Part of a small language model's weights.
Architecture: LayerNorm before each block, no biases in attention or MLP, tied embeddings.
Training: 149M tokens, 4557 steps.
Each number is 128 + 32 x the weight over its row's rms, rounded and kept within 0 to 255. Layers, rows and columns count from 0. Numbers have three digits each. The size before them is the row's rms in percent of the matrix's.

# layer 4 MLP up, 768x192, rms 0.0671, rows 534-640, columns 64-127
112:067109155110115072191073123044064156151159145104145145099111146181092163117120157122128147064161116108076137113092160125118087172174114156138164122097118147108034105100159111121106180116129159
095:155180186120108135130092152099158186167095112101117146084157090124192089172146116128106138142120113176136135155040153143095141169112094169125162194085066073131167140108127152118116148184133126
097:107123144101119163154175112148168103107142112177164099057118157132134131142136160136128151215112111095102126176169137118127145067137126093062157184168106148083137134133116106172107069165164121
097:153126106184172142078132140143164111176112088130053158119148133185109116128151192131125180090130066093119150047183138110109123162080167123115155143155091129124182133196169204123093114131119097
085:106142108043152127092090116102093116078098117131120097135131125100141117119109149150144108114166152079118100150093126091132184134140120077091157168059112107116183109178105140083134107168098108
107:114191099122118097101155127101113124117119124143172145199104138146125155084149133171142174094113197151114133156147084089139106178093029093097097092123087143134085151133152102148128120059102130
092:107122106145081138144135135137108115120116128129144144083187151161134154123115137114154062149110076123155116149113080111124121056087137152055181079151120138162111110158118138111143158126097152
105:155110111082112125180214105153145118172129111116136078129155172176077127110121126142102113085200054112093177132114134151093125141084156098148152145097137144133132102114057131072087099146078104
099:103134100125118183191125114121136128093139154203106127190149162144098122133096143134113103098230179137157078055139106100161151141135081143157143077137098113141080190137175122118149134094123098
113:152104203132132172145098147112111106203167141149077131222142130150079117109057173069123187147110123165079117129084117166112151125085086072167181129177143072092137136131066147052114104100147150
093:082130177125160137108109089097144114128146147142109107145074118079085082159117136171120069120127134086121100110069078108104155091133174140142116099109120129172080134105126108081150143137070111
084:149105138197097092115100124136063112188126118222143143064143206110124131159145099145132118053114064131090160155142103161115092124162140104105135040057166113100111105157109165147108166108133106
098:156120121072128070140128142138165105127124081154099189085174161111161170104149091142128185129048163179115119127088148127094197154077179135175144174153095091131079092180123132172148121118113139
110:053145104161103129172164196177085151115119149176113158082168100083113111091130132180158153094089163083145120094102159086131156117167125122139130178160051151145136166075062146149118125119163124
090:125094154177106162150184122204134145129123134120104112166141123112103112088092196174149106099176156112105125171115157110148109103074142101095166129082127129168161145147154106132158120097146106
087:118154145201147083139115124081136122145127116142170099108127094147154142103132162076158137088180149181128155110169135155139106117140037121166116125139140116148151126114119120138112149197097145
098:141120086119095167141085142099044150128064119121116072105142110147104148086149135155083144234155079119153153152128095122160147123146130144181104113064124183112175100175099120078131135165163157
107:123102125116166097138072158175159128132136140160138116119175199162089124147140169125129097189081156096123124114122133062119136114159115138147078100123072083102083098155078155174073107197105189
095:092172176186179125126121171109152110128164104113148151111149072120101112099105157107155153148140139169075096101110106100067126150130096109195095116154089151149127078209144136143200221138163150
111:159138179119138121149102106129109118104122143152136194122142167179149138134126127150066174192164146087191078098058116074126164164143111101108112099195136106114150113135135113121160139158157123
094:107172156180116160111125101136180141096188071139120201098153205098167161109099166148116171156142202109058119125166181119112181124103121128120134210186131120093107149091085146105115136126187141
102:161111126120090097133141128112116137157121126087131145036097078140150127136154175105144127163109129145150116178151137091122119099097130147149117114098092161101173182166124203108183180145144104
102:172105138158114128160112080092147039189181125133118170126068153105082101161139143149121150122130083158127092165147119153112183152106136120101109101133147077159142091161138127161134105132146167
093:097167083142192138076143128122087119182120117116098075114138117078215096112128127153152134123063146177119177130132189140164091101105166114091185105078078155130119092127148074060147188126126165
112:135180116135142142165158164138089059142088149125142187077124125193135138110137103198116123163106076056166170127231118078152074132096059146149077141118135116119111124158131148123145114161137115
101:085091116088146120167059085144132119086109174147138134199137105105099103185114093156133130188106124175126106157164186142116162111094170145096102124117154177140165150160074160119114119119156157
093:194135117095112109174111162206128176156118109097159161140146117083122181120182168148146205114093103119131120117098049173136196142130111092150146124094160096116073072116129163157134146195110134
097:119112139168148152161176137117111105137136167157132110122188106146193136139106189166112112129124093093116144111069137083186127134131159059108161146162114128137122116080080101127066112095204134
098:095141130106156161113097115103127105122079153101154164069150110078135088117162045074138127129183096174139116138159178158087105143089136120123151155102136131147123092151160145164157162102111119
110:136091083165146151102201100097124207126135172138178109142114127143071191102102140191144156131080128057144164084072117145140225112137121216117172110102098095122091127125140119091113159149159146
108:114137112112115096179094126141115099116118161138151194114072135118138111095110109128117146146205181091135088127134071163133160196086112157152087138119096130116090109142167116117055176118167153
099:146177181129111104109124145135184168178111136129164091123123097103140134194103066158111091080102160105186126078080114116098135125129117085125144182158140161106148163115086173145085152124144142
090:134153145136136095118075090121125144092149097092138108110186088134136164115121152135151158101148157146094096128193106071088175123098128130165122197115109147076162144171099142133132102191118150
093:077123108101167107158124097165078138152137159118164075080131131147078155118135179127109123169135151177136120167080148133126162137155175060109106109108096137154134099151095111092095124125098146
080:079169057142163182092192103135098150124180128144172102164132127155116229109170162146168148072082095139209078138169148186137161100179097124098137121119141127121151114099125182107127125172112157
104:177150121154112118135160120122175171115119167061134096195099150136095120153126134116137142108112114091143081114096087106167122163125149163198117159097128155155100086135143139166126134129085126
104:068162081182109128154156118156108153103197187134138114202160082048101044078130137134131153111147151146154205182105111093131185181093134099131129157165122148129122136154177110105164151141127139
089:133181150083107077136171131163167115156168136106100088133118096170180116130108166087071123127153120181107140108231160095061144107134131110143176165147111132155081090124120079157108149115167115
096:124136131127162091140169105135149129099113069166119124133214135139104130059104102138155155107107113128126087088093154138112098093092151137150111119127093114166131114121100142125116090085099146
117:106167071162104157156124041130065154098167135097138153122148168144145141142140092105112085083142165146147171116120107053124136119116133099122163097149108099164115137096172203119196145166092125
098:066123157150105174108086189100143115116045147150135138173153156099107151129112205162157096087080155107115133162084121147076106188141159049147059072074112124097118121147127086133103114102110128
099:154152118107161122104142104082113114097156120112136119164162170087036106137154125082048116162201096140125118148054059183112139105159148203131109155147159147119135159106100146126132135178134121
101:155044133148125105140096169144107116144186096130114128129112151137171085082139156132168123087086171073126161130122104122101130180121105107155117078127118106125158201126084113136151172090129158
093:145167070128077118125154091058172121176100143143125092143152098142147130100083129112100124083146107143182103159168096121045161121102130200121182158163137137106168131087140211107169141155087144
096:102143096151127206148138108148128172136150179108150164171128131160161127085080099092171185157194120140133133161064087145080172134130134117139090117128141089153096110156107172200119182145098146
094:128142163142045125106082118130162187138121112152097110124086135109136157199132179112074105148090165160134154125091146133174157104089116089148141184073167139122160103078083126159189160120179100
104:084093123094124062148099158239162181119128157146090181157111187123066163135078139101077179113095116071122083145113123120071130145155159153151064079093130183114070102108140171133091128113099109
094:100045111175145125099123162102124158116107202149099134114135120152144119159129120184094143068162128142137100098184143127086076095061113111134095122158141139104156095114080123084111119026154143
094:172139162136095157159131143120154103136160032143158171124179132167170173123115090105144186145177120147107118155093109188118145128181072166128136164084122123168138194126165098146169140127101133
102:062060116142089132134139139189118149137127100110129113113078130119158078116162148192181132102124118079127126128133070115191084123138096102108129062118109114121131141105104115155132117152123135
097:138153107172138085141110157097109175144198178098136108103140156099077097124095143089153136134120103171165134123119106121100115123110053102144098152200137181128192081159135085114155050160134128
096:119131098169099112062103143165151118160088144121136097160155076062115161103117130179170169124104089069154138105131073136114145148142123073129213106075159140164123107143138172160117148145109104
100:167106148204166106103249140103157056176109158067105152115143133113141125175082113151105120145131135057142097153120111174198146165128103109122123154157109113162187101130139165119177108154116161
097:094142151108100109098151141107151119149029182161134153096126082090167161123131167126140159130107084102108124114125199124035115135201143071138189157084079095124120187103137102124101118129202125
094:142104110117134166170169168101199119113124149129130084130145121134126165179135094069141144151162132140118158175046105161119132095107148126088132129151113147102107119132080148157088162138168155
112:134160149122095115185131100077130115154118144129148156115125154145117134097135130142131160154133139127127132143138093077168108130113123137126187158133088084158149077122126127136109106108134102
094:099092120115095196121102098105178169145090151186118129161154119181059185141159105093115102142111139106072123114099043094137141143122170130131112132114088131134115122098110120057180104153153157
102:121140071130118150148108059128112141159154150109171158146130163177075160101145171093111150172131152142113110162110191187116198166145132103131094118123113085151160076130128113115172128129088098
089:150133137125127095188178145162080129091136157088108183075119149175136165138129145103149147094113163094144184133171138141114082140140136145170144115131168161113122133184170131052108111172183110
097:143150136126121146091067130087080104099125157126121118151112136075159165138118136065149094104147176170091175083112137114154121133048093059129147145099110169135149054133159091128168120177136172
088:114067165131142134145156148128134174144135092142114094129131166109095153140122131111154110162111103105104165148103098112140104168121162083050125124058068140103074147198081003086127060113114114
098:094145120125168083088149126153128148115105165199142112109092081133190099208164184117087185142154147139061115155155118151109108166164145065180113151141056131169164136119124146081092127072130148
101:159133163179192149125121123206118093114122126069108162076132115089176174088117144131129128164106157150155072144152158142113159133086119133115100122093100142118068105116125148182150133083140172
094:138184170121111131122157176152154128147157130121078137159156151132116153147140081167121094127104094121091113161048055161141204145187158088195140154178152061113175165098147199069161092136135128
107:101128098138163092140092149153154124204105145201126115120093141198163153117105095171126106107061028126146103114138138102158190089130109125136141083197120158129122130121113171109123062177072093
087:164113123108164096126158155203116120123224123112074160088176138143084110186090125109100085131137122103155117182165073169094111198131118175180154177111127177133109132124116165134072145133133095
098:133111070177102183092083153161085137075123085117130143113136103136105108165139174153090130133065118206145163189145133133109114127137118095082123150129116128097140112118082163126180102151194153
103:135171154097137127173115126065145102092140113138108140139150079158148086141157104093158179115160177096150118168131123137141094134122134134152185101121115132184129079137063164112193135102124120
103:080093112112149119141134129140047093127123090070136151141142125172159214077178129103119180127126174149136162163104079091127141137167143045098148130134180131099156158129091173100125130092151146
101:130103080136145103137084114085113122199152142120149138127107183146073103091131162138164092122142054108111113129145112145167137123118086075143138146112109092120149056119125184123128152091136180
095:155172107087068141143128139107082122126111139129115226090120191173099111073180101154163101140099082133144129153122120093072128117113169138124145181156055127091091137124118161131116143132186132
084:164079110070166168122139101165154091140136169119151111081209189150121104100139139153097127089092137146150129139157154135107111159140079117136118146112100129154065131156063090149110209182163133
104:133183166139129070193123183137138137142077129177079110138091137147100092153130150132173101164141110175183110157098108094112096170056137108161105192153121177118168137141106132158125127164124115
086:141109157126181149109138092170127127095125063109148134117086170131142111088058077092151110111150144176113116152071038150097146119061149134075143142140082070072138107148150060122168103121169123
108:111158132108167086169131133146119134107124159131103175152083147220102141105089144036103149087151173115097110129147176133101165129169144079061096113216158153156079133157080109067146137116166119
096:154136105152119086102113161179103144103140141113130219155149114134147148134092126105116098134087113141177157168142132069210160125085171090156132155133099137086182109123105135120097136110215142
092:087161133068103146126118135136103139133174075155163131116201140067100146073110154099136129123162120065111167098143072169124101153151107156126160137097163144148129151075094123143133085132131136
104:156064091121162091115166118134137152168094123165113111107159137162140060151108120107107115110138168130111158110122111138088122184099145100124151119177115135117142058097247123154080117155091165
096:109151131147153091172058077173136107151115184130136153160151142141127108194195130148101176148117127171091129096116093146183048175157072139061138046168156134153133084187170144189176132126124154
089:145147131172105147143117134173134099166129136153106141186118148091057065127160140112125108156123159097164110153101092168119155162107141115186096180111149133080121163176157132095135154145117103
105:180115151059188133165148110158120089155108155163121153136099133078184114090132162143120176126119125111106084153104150137040183145146136170164182123077140080088090140136112142161081145099102087
104:126130133114111144164130073102100170103175144127119168154077134106127156146121152165164081110140206134093104126091071153178118125125147138115070141105139082123142053138167213159096148151082136
094:114107095154153114175170109143138106104066174139136158180122120135105206122126119134070112147127190171123118124167123082100145152128147129160141108129149178176162097105092105083050139126120169
101:141151103166115118139149152110153112103074116189122096127063101116164114097201123131194098067110158061149118087084133136061139166122164104097109101118072099117180141114110187136147132133106151
109:170082169101159133142119145111117100143167099147144080125114074052111120115115120099079125132147115138173103102122173116135106133173075076150106083136100099105155028189144119121136126036143118
099:112132160123111124179176151173139147104108148217149098143136092112139108109103153133132152182120089124113143140114159207083112124095103160143162122105140170136145142064071164145072129154139160
100:147159079103095120107105149131085127117113178100117119121112088167146162215102122204159151130162118113079081104221096133133126120104103157111114128147093136140213161132189117145151112165120159
097:122114183147143163107121173124115159099160163159134152123180108078070159182081166169158154133139148119177128135153158113107049107100125107154101107138141096148163114142138114096152162122181129
102:119114096097137159172156078129106148103142176173111174133143126098117133144139106083120162160106115093147109133133106135128074176141133124192093143162145150088112077076102209175129058098149140
093:148148171140092107146140191119143154123172191123138178154224094102108164086121162120160169094129155190098072167148171114110160131115114148097089078105065132076146124157053118160142143152130118
085:123104122090080093093128116165066073082082051075130088138110161044148113158201103117077172155070140077155109148108086125130065154128062126094155130118151146212139157084103179104141173081135154
107:116086142128124176105169131127137102142141136177155112135116145149158143092178133190137124073133120104124094127113142084130088092140163116138117106128061177182100115137140149111159179096096125
093:130099113128183167152084101105109114107123193082127156132152146143099157145149107103108112083090150125147149142103070104146113130172148109149134143157136144151144107144151105062081121110133180
096:093157154165163127114134058093129145125111199088149167067158125130080150125200168099150172150152232160129100130122181141148127111166149108113070185122117129098075115124100093170104087158112153
101:059112185144170118108134131135125050127156134136119082177093135123120135096076194202119120076148104083102124130075068139130124160111104178144086144141127093168157095093084148158100143093152140
105:087133122154155110168110173124174131091127150107065105101174180075116116118155128066127125076070192096140089135143163102131112135134135104120122141144110088232093120172126133067163155161132139
088:129131192109079133126187190186133072177144178110121084165149089115144136121083101108089152155129147088091171150136122107098109079139128130158146131180090092122134172097131127142090139099115127
109:140110143184164089174128124158174128116185104086153079136180146081059182102110104117070152181161132105145119090094112189109129149161107134144145079143128141108146087138066167119174111126118128
105:164183103086148165136132162136098119110083140136152135145099155155123175086114105095131158085151093112085143042105120110134137178118138087115109140164132156163158140134138183100065101174119183
093:102131109167100084175190171181129129135095115140169123135138168181157153057147100126131140123169164111171159156102113136132092186123098098125084096070138118141133108100114110174115091155149157
098:131153177128121164134147101151108161116218155144097152081097110110120136130165123144123120108099119112169118097061123197123119141127152149128129080122127151117120080131101148189156098148144152
109:137098133184082135185114137128159156172122117143136151108109146112132186104103089115142125103084138174172160124118084115119143213124131146128121128169119127165133131076134137141106150112135165
112:089138128146169123130115160153076061125139093141126096099192174140120102088152113094110108194086193067170153159096136119102037153153075155189099136102130156093154110143162093091121125150090131
098:159176100125120166146154106158128111124132189092152166098128089143093102172127104142088126127109141072186092149140110074206151128107092140203146122105107132151096115148167145170137115145187111
091:150172132122149136124131151095193077132081046171141146153121057146143121136168115141044091142104083167159092142129130081160171106146130127087101179151061116127156121099107101181104120165126123
096:080157112154154119181092102063194108127131171107128100066148115100132163169089140092062152147142131085170091170115148158099107136078171087152115104147109165091150126151087139114124174098131100
100:081183139169175150124133150121107132210168151113125168123146199126107102108160100162095127082093099128156115156119145109103107173042084115126131119138146133123148151116155144144162137151154128
# layer 4 MLP down (transposed), 768x192, rms 0.0672, rows 534-640, columns 64-127
102:155178136057120131140134101120077117206169053148150122146161107117116126114119123141180187068102111059113111083061080166117154128163104087139194122214161086102176152099132131109119108093135139
089:067107134128146098168148053195085116119180130171138094118194124137143180109134136123198136115134120129151136096174089134183093120096213115146173153153181172041154155158151143093157093124108140
094:142128158146158114126156119116120147130130162095090095158138160127200119144122145145148173138157123104172145093078155174130147159139090097148168132170118093198135157163106160091150127130118110
101:095125149149165220140146091091095134096209134110139099145129085125107166141128125088147189163092097098103126092139116122123147106147171167151098104141122096133109107130155153125121134098122156
076:142135133096108095184109123149089034180126135107137116106133107122127092121127151082153112173096121220098138117167171168158083114107152123189102135148146149139107128176142088173128145107104107
103:121138143141102146115104137138074106138085152099055165123109027157181134102125109157108117135141063139132106095080078111123155124124228170144118183123169139168084171145119098143115133150190177
089:172175116158174126138110166128129066116195128113135099150060080147147102156121141122099141181073134141123143101129128132148108112142125107120155212110157094126148133077149057129100111083167112
103:056121096127117074150131119093131132081108112150128191208159124153126142151141055153112143098093165140165114145129101094102114142151059097106135102107112110113142199126075112174168089070154141
107:105065130133132156097177119117146123055123160110130106131155153037154146120124043140153125130103118092127109137154178102137125110094151127147109170115134139069157079136163173135123047156130150
113:138176086074109133137130103146082167086081125094112131114135115086108141137119162050150115145131140114139124185162090075107129133138116141117095081132083107144109134125168203144110126122129162
100:170117112130125119132074160174137131015180128142099088121076163161149130149144072141096078148164145130158145125106118144102144152074082102087136190131114119090126131103150099097120134081085144
089:173147155119133164147156151157110125105168126157097156176102112114138160161126145150141152209149136103144122112158193055096117107212080138149187155193135163089116099104124118096150097096137169
103:173076155107130086081130142169130139120148130067103126137127115105114177109101203063112123116171217109103132160145098124088098153074153110094065207094145162090081113091144109136102124142081164
118:213136119108121111129077082092149158169123176080119131175149213082144124133143098163117126127084143115149076144128090080159164106146129126158167111113127130127136135060177150088195167135150165
095:080158111105135123068045126077118127094102176126168078157136146154149123163108189169124121141148136183149150127103103085124144129119144123161079065138094188085165194151137094145084128101125129
092:130160144118148114173154097167142106168119096092101164132068157116120157100142147130136108175083158048111152111131188161181132143145139134143159117150127102111179157115158073160113151139116099
099:168081117108148145113141147134141120159127124113102137179155109126104111117097098113130168111059134090115145150139137136110166092165071140097102110100106085105112078134112174098155148114086046
103:093195153099096185216117096067113120129102161151147137158099129190139128131176174147138148119139127176135123136147117170107107145126120167131113078152147077103152076182163145151111152099078102
096:123189135145122136146158187140126126132084146125175121180143122131121182115168139124133129208197127179165092103166107130076143169136160125172070140155164201149148121084142047093156104135081114
108:065137081171103154133111096145118184158132170157105141164088126095152100091143088106126081103142098142164123138118099175130149091140122119136110168126132092055187147096131156150124134098133133
093:146152126156160104084170074156138121149067180101119124155132105162126116103113100156136133136127122135121153083154149135157132077098068146151120171152075136121180192143125129168144150091093091
103:115167089086091115117135114136101109132127124147097148195136192137124106098116116119135090152171122140167143115175124114147090116131107147103083104111216147140135169128084181110102120168120090
104:071127164074160092090122141158100110135110152171132166148140120174171165166077215100093137143173125144072149098168134137165121120111099109136127123142138104130131157133147107198102118161108161
093:093101070148114118149127109115104148126120097088080138115143175103150112117147152122145094102173080205161151116107085151133052116094161152148136067137147159132130170089173130103132126123062070
118:166211128134085089147119158134063082142116125070104141186148082137152136140106154112101163102088106127139185090130131091084160141162136188123097143176115097134124148161154124120210090196177133
095:173126087150110155150163125085117168154116101068109175136092209156103088104170101110192164128134149102136135128086104131142117171146115094169142136087147103137098101111121132148093123150146143
092:095097068193144120119119081142080162096164133111149169142151102112128108170162126152110100118092108158077134125148099093109145073152104052147117150117126083096166183127128142186094067089136114
101:083140147125078072173110163149107103127128079122156126121137120183154145098144150140146130111098173154076146135123106171135129123139164150060117118116143119158129191097182115092146116152120090
099:130208139134086122137065120147147115070204153146163094133155068118152091156128129172086095124073161154137117080208139095176109134129102120112134177164094118140156133110124103167197121167137229
102:144143115136119147130111207127133066118110093149064149106081147130141117089169070137121147128143092110114175145183105191097054135184103117100087124111139149057144153140137128102156112135153078
099:140151168117143058190188065144154106127122092123157128133091095089106115109113107166138138150141165135137119136098117137143103086174098123177119176163125135123152129047121120110140178160142109
102:093166103109125129114134095094085123116120122175084165108134155132135073083119177119128159131166093098131095130176211121112146137093137149151145128169151111185041075091126118089157156071073081
083:143190100164128101135096146143165145094096067117082169193083132142108093176078143112081157145163117125077093063089118151137130137123084139190138140192073164131159126119095030154130145069154111
101:142130097112128080136154155124154086067183146122101073153126161131075163130099134165120206132138120095119129152196080139103162117153113134090117156131186131085156197110137120129158153152132064
088:086093123125070192117151151180108192120140196127126142094111155135126135115100115144188109138126107129139195117166080134123083112125116123122134165091116105133085069163138180131138137113125076
093:122141144159149123112139135058092116111135159129164162094150128140186115121121062098122086144157144163112161137121130073099119125073134055120169105154149135089147174083164077159142138083175188
106:156189153077113132130112159107066071183144124067094101108153163193130201134124199097114185150152162075104123099119143128122135062118181157079168185126087103139126052105138182119166080139158127
091:093113103182163167116083144082140115133068174162093138142097157100100146134116099133133126104131101090116067170054103144197151150139144194168140074116075119108161165160083129105123114129121120
095:095154133158097124124101094120119170142122174144126182157118104137152064130159119053107102159129058075137102198141103163155137143111147148132134113120132182098148133154192172133125150113086107
115:166149165107097100074138171089136115117149141182151111170112111117121116072147120192175174055125120159106107139141104140115088117142060184099176070153093180131136150093126088126102165169174134
104:186091110100133135097096135157074110133081122094125094090180151145095079114160154128118100144121046126140096145134125087153099135124126120155104123173148079158152142110064121114135120083081114
097:116101095132122164121209159143153150143104129136152115174092096164162086077103120173174101145138094080184149060155141121132137118107147098170111120074129105114177155132189085133100092124141113
109:168116179048101128127136129102124121148057139121154097153156132095132109176105091088097078206105126123090145131103169203188140116126081145131108134098101118126088158129082087123089081120143138
089:117120119140128129121180088062160159135138160141165087089087045152101087181154118141169079087149171095136146107141188115097115147141187176148098114099122153130132180202084173103125169168112108
091:146098120081212101050142166162179123137135079112146099061138164123103157151160150118127175114074126105120130128136154130143126125167130146120133138152084129107196125144090088165161095089123115
098:131148138108153130129108103099148089152116139144126142102095080129095159125072147078074168157160154075128112095093169131149136183127093112149115178123112187054125079100147145070164071189092175
107:112156206139094190127115084101099123115113186143125107130105143109162130162083149133115150090143158125154070139054089068120092148122067148101162087077136134112130112141138096185104128091106138
100:083078148109112180104096124083106180092131149145096134205149187162103111149131088128102158133141117099114116185166161131081132129070127177149118109149130117099116113127134186127161051103106134
090:067092125129065129117178133157130235133165186069168138093154131140112123185162152109138138124179204108070153206141116135099136106125179051129111073135149117112103077138137195105050096151163137
104:124087142155138152131141119182097115142118187111100131103105197175180139170115178066090094150155149137125142107146120161111138128144089153147097114131155152101105164112143142245129165152121163
100:155173207098128086101170069119101139162104156095157140134146130079127149032129098148108083146160088079111104117168135107139154139108103157145161190121106082123110124178121160122105101063136130
104:147172180141148182188126141144118170170145174112107160169142152134054123092134107097080082138147114086090132113091093166089168153147123098147129126119099137215105182098103125143171111116136071
097:080053139111145163201093130112159090088129160153151067101086156147139115127109084119108107072133106162170181112075160086134142144152165185090170108079141128121120091054133132172093142079081163
102:137113138116200116175106079110132205125137098154186154096092129182120121115091164096125148131161161101138110123131061100137151157155081101141101128128107149099123112130113164169149174140062122
092:155157128130136212058158128138150150174131128112152122125168099156124135110139109160170116141199093091110059132136093088183131098150145112135126100143171122108127132135146131109149093121062108
110:148099138130114125169138148106143088137137084086162155087085128170135185131101106118121192106176092151097148182147139155116085129150101170054147107098143166092162149152136166118124117142152144
102:121140070109102121152135154151176104079159095143114182130096159168141082158085157129125176142109106169143104115143124165129158120160154095046101128183114090134173116145078066135120177078186127
098:138121145154131164128049125147153137161093128122087154147164119089176105107090148138101152108088072122210188102119118115109126153106145194136147127118149142178138117123112179114168186137144119
099:178212144147180162103118093126147128105155137141107096171113109108152080074133136145149121139083102148183206193129146163160115182198105160184185132133187129131169119098181115113169145146133108
101:087093113107056157144095156117154099088110118106183162093083083146120199170143146138102096081137173066081103195151091138126138173137148134097122126109152113141122089124116139101144117130131145
088:170155166154176134144096171123050088141125184091181133172153115175133108164154145127144129102110187201125119110124231106118126108104144183159129099156171163124131190131160167143125148109108144
099:182082149102088151150134067112136140121134075112094144126102087159124131086118089127166131165124117132112161162096152080113126124140182131095174103168140140092186126089163126119164180180107201
102:151161155161095092142150114089169136159122129177102105103136162123038095086088132084111171114076133088090141132100101115131075113169145129146174130175153160148158108127153185144112176165126057
089:110116154075127126137079152129156119133173125082130148091123134116147107156165143127125152109136192164092128175203193090125139091143110142137147119120131168122147071179143127130114115131127172
107:117177116107151152145199138191196127147157096119140080151108113135080116104134147081149120139113115105160132131111091128094141154102141108190147136152144141152107192126147135052095159119060059
081:125185145121118137141190187047102147169127119148150122108109135170129136082159131173129189125136087137105109115180166151104143103135136148165148080127064148074117153146139117134094170063135079
096:166112154106137118170179177184097120120157129067129137118120111137123131078059114083177141131089191129131099114140062151115127153100123128184139130115143131160142170139133120165157131135056155
104:194073172147123143158116147110091148133153146103119130124171181140127133129167184156022134136117113168108145140124077128147134099161101091095133085190084132141109102122146132140086098114088137
098:161139145201131135183122105124146144083114151125145120199103128065193098178089169151145115123106109094145103114140161133082123151101062150143147157157128134082092089087101151093136131118099108
097:133086167091105144176136069176142161143141113164178119161141152110131108155187123121128148123079092128172184089163177145087130162138168136163098233123117186168085146127157164136094069174141120
094:078118107110166044088133094111089088125123103131162049156132120126147154171116105145128166128113080141116144122159104157119149099081120080173156182112164116158091123159172144150147091081103099
085:109091088098104098131128178107114197160150115109164106132054138049154080139143124123158151136107132124119167172160161143153128089119128093102127156116101134142146157165163092186065130108122114
101:116091109157170086071141156143183116178180113097138127107143099126158101109115123130112197106121108149145159117100107224154099131157093123148185098116164110121121115116176124125160053153108097
081:076145192135159159130061100086112149118150175130179088126052075121082095172109108167116165148119141134116165102121162167134160130059088103146157126183166155135159155174124085113185091099163180
099:139099145119131132113142163145170123140146115113099128126131118081116156108178132144158115131098149088172097132155124125090141202111115142123151139108143139126174100115060186145095126143150199
095:095127104139147164118136120105099088166161120089116106088115148085137163117106138121131181142140134169097099122094090167126125116156130117169135087182149183124154168163090158090111066165175084
093:178145087143123140113101108119117140128061150155137179129115111171105062129101113163143130125112095094109092157090165111187081129087203138140159119136041149147116099159029111144099120098109088
099:132117151126117203154152152114096150104128080156093140124074108116088117075132024046127092108112138123128105074127134147127074074111177160086162159168091177137085189108056148137129194088113101
095:148101072122086095142136058125133153104109047105138110106158082140130163132118177145111137144121078160114117103136162093137208118166116096114110144099087179153145154106150156086102089096079118
104:158157097117192161116145079098147151118218078124096177129083148154111151137152147181134179100176121147132096120120100122121135148122135105094123213118139150116108097139139080190173156133212137
102:147103119098139180172133115141140118096203125124164108100110125157070143127148164171177112138136113098150089168107054063183156100083114104106118162096121134135135109056168121095105159190130168
098:124141119090054099107151177116162101148083109144118119135124116177133130150170163125128183062115126112128094125107117144075073094048129133170161094146134209072171151141126159151119141104087125
100:142115115182127127079123162112089156111101159144142122116132161099141081191127132202160118075128084112103116157116103167177097141061162153182103125104146163108138154133186137169173163120141162
097:155128088106134100139126096144194115144163115096199116116064163083126132109171110112084137163117105133132122124180116097127155091128172113110142162120114138098157199065137124113132125079108113
112:130122125111121060141075085132134176138155159137146173115176149127140116094159158089152200183172215140172106105152152100118158150152088132141115110100147152079080073101162130076116141164108127
098:139162143079073131128126137130178159070129055218150086138080073146186109149204148146144138102106103133144123114143075170160097104084124105145157138174136109131154138093178143116091140155098086
097:145119148111108132101134094060139142120161127092145168127116136053161080116155189088096145133178076120191110092163170157123236161086110144139119097130124154152104092176131113141076095110119142
107:090139153215127135133172133119121157155122086128129143190152121141142106144135130135187145144093186091075162142107115173152127188065116077154084183156104116126131142122171121138146138079174125
113:192157102116125145150172123116158126149125076121155072139086147067114075108130084107129184178131112085129126165113114169135170199139203098113127116111152076113120123128116132064077075187112141
092:212141166091099117172100055067100145111153093163124107119094153157122091143145175092163138152104149112120194102111127165071084131160135117121140137089163114137193102075099138067145132123173109
075:129131124132108153134122106130132124129168144117137121107143106165098137132108130098135124106183098166131136139174224107095184136117169121116143124152103102066175090225132111133137113130124063
096:144146101131105151120145070182102132181119130132083101100152154037092143138110172146051145101150146144124148124113155119049137155121112134177150154143155095134082148184192064112148060138131113
090:153123152123141098068123112127169160087137104135151124181105093064167120165039124134150110121183153186122155138126220113089164168150108072130063157125157138097128142098145124133139129121093049
095:141194140183087188158099123136129127117116131116152125133070169079141121075109144095130127116089111111116136134162072123164233189113195077119135082140163134064163097078167119127109101127151117
101:197170112172124104108077164097087191192126153078115077096128148159104122071171084130120160153112130155102089157172122148121114116071099072137156182135142097074113111093134133115149095136158127
104:126052125130164146137094146089194130112099136145146153109156187100198147120154172168213137163135115087147088124087137123087167097152033081099177099139129097171079095133151118101188106164131081
093:089084160126149099158149175101079164119148080139172196137115086080066115134189086147162138054110145211108163167174188121130141122165067121084118110111186157078098093147117104112105136080095143
114:187097160068165146065082103169116085152197089165175155107151162172132165104118130136105119164135106107140142151133164095110130119149122149109126052091161158124117153171097103097144108178168186
110:076172107074162131143136156125211123107116123127132116144187206133119145130171095069150174093174148123060092059128144161127124087117126118111131119144076145123120083151123138086195185082062055
085:183105095068129149158171166099129125119105109124166124158105097066110097129099130162125144109097102175057114153124098146116111158097152152119166153133067142151134147158166141124112118093137157
101:102196099078174135131117085146101096059096076150132105123130101083074121110143137130081155125187154143142067196132088129114144071167129149095135147093093109165104130113085178083144132101113069
097:110161038170156147106184118104131150115091113109140170118111095098180169093132209117104129139152145135162173120119168104115132181111148152178077117051140121176098098126134080129157119100095089
113:129138144147184127137130096123136113159096110133129104096143073104131110123077137158165119126134083103128142116174128054109115081180105173079126133103154168109094187056148150154134157152100138
109:161066149104154124152133085131073178181114136166152144167168164137100190108178121105164137138147153117093116116118136095066124148081138128093138160114149142142093145179128111140088126140108157
092:178074160168158127146107153124145097102053105195133172182097098154135108155099066149126104143205142134161198156130216116134168162140127139188107149152119115182056116172148152158139136140176127
097:104139107102088090133121068104146135179112172148173100136166178169066158101091048168107132133144152135062145119092145168118130099212117170189072076159120131171161129108149083204113092118094124
097:085116165117149107130156119056151124143090140120130071121165084160118141080123142114144082123159157169116147134074160165157195148096154111142182138081072120182136100098113118125160171073182118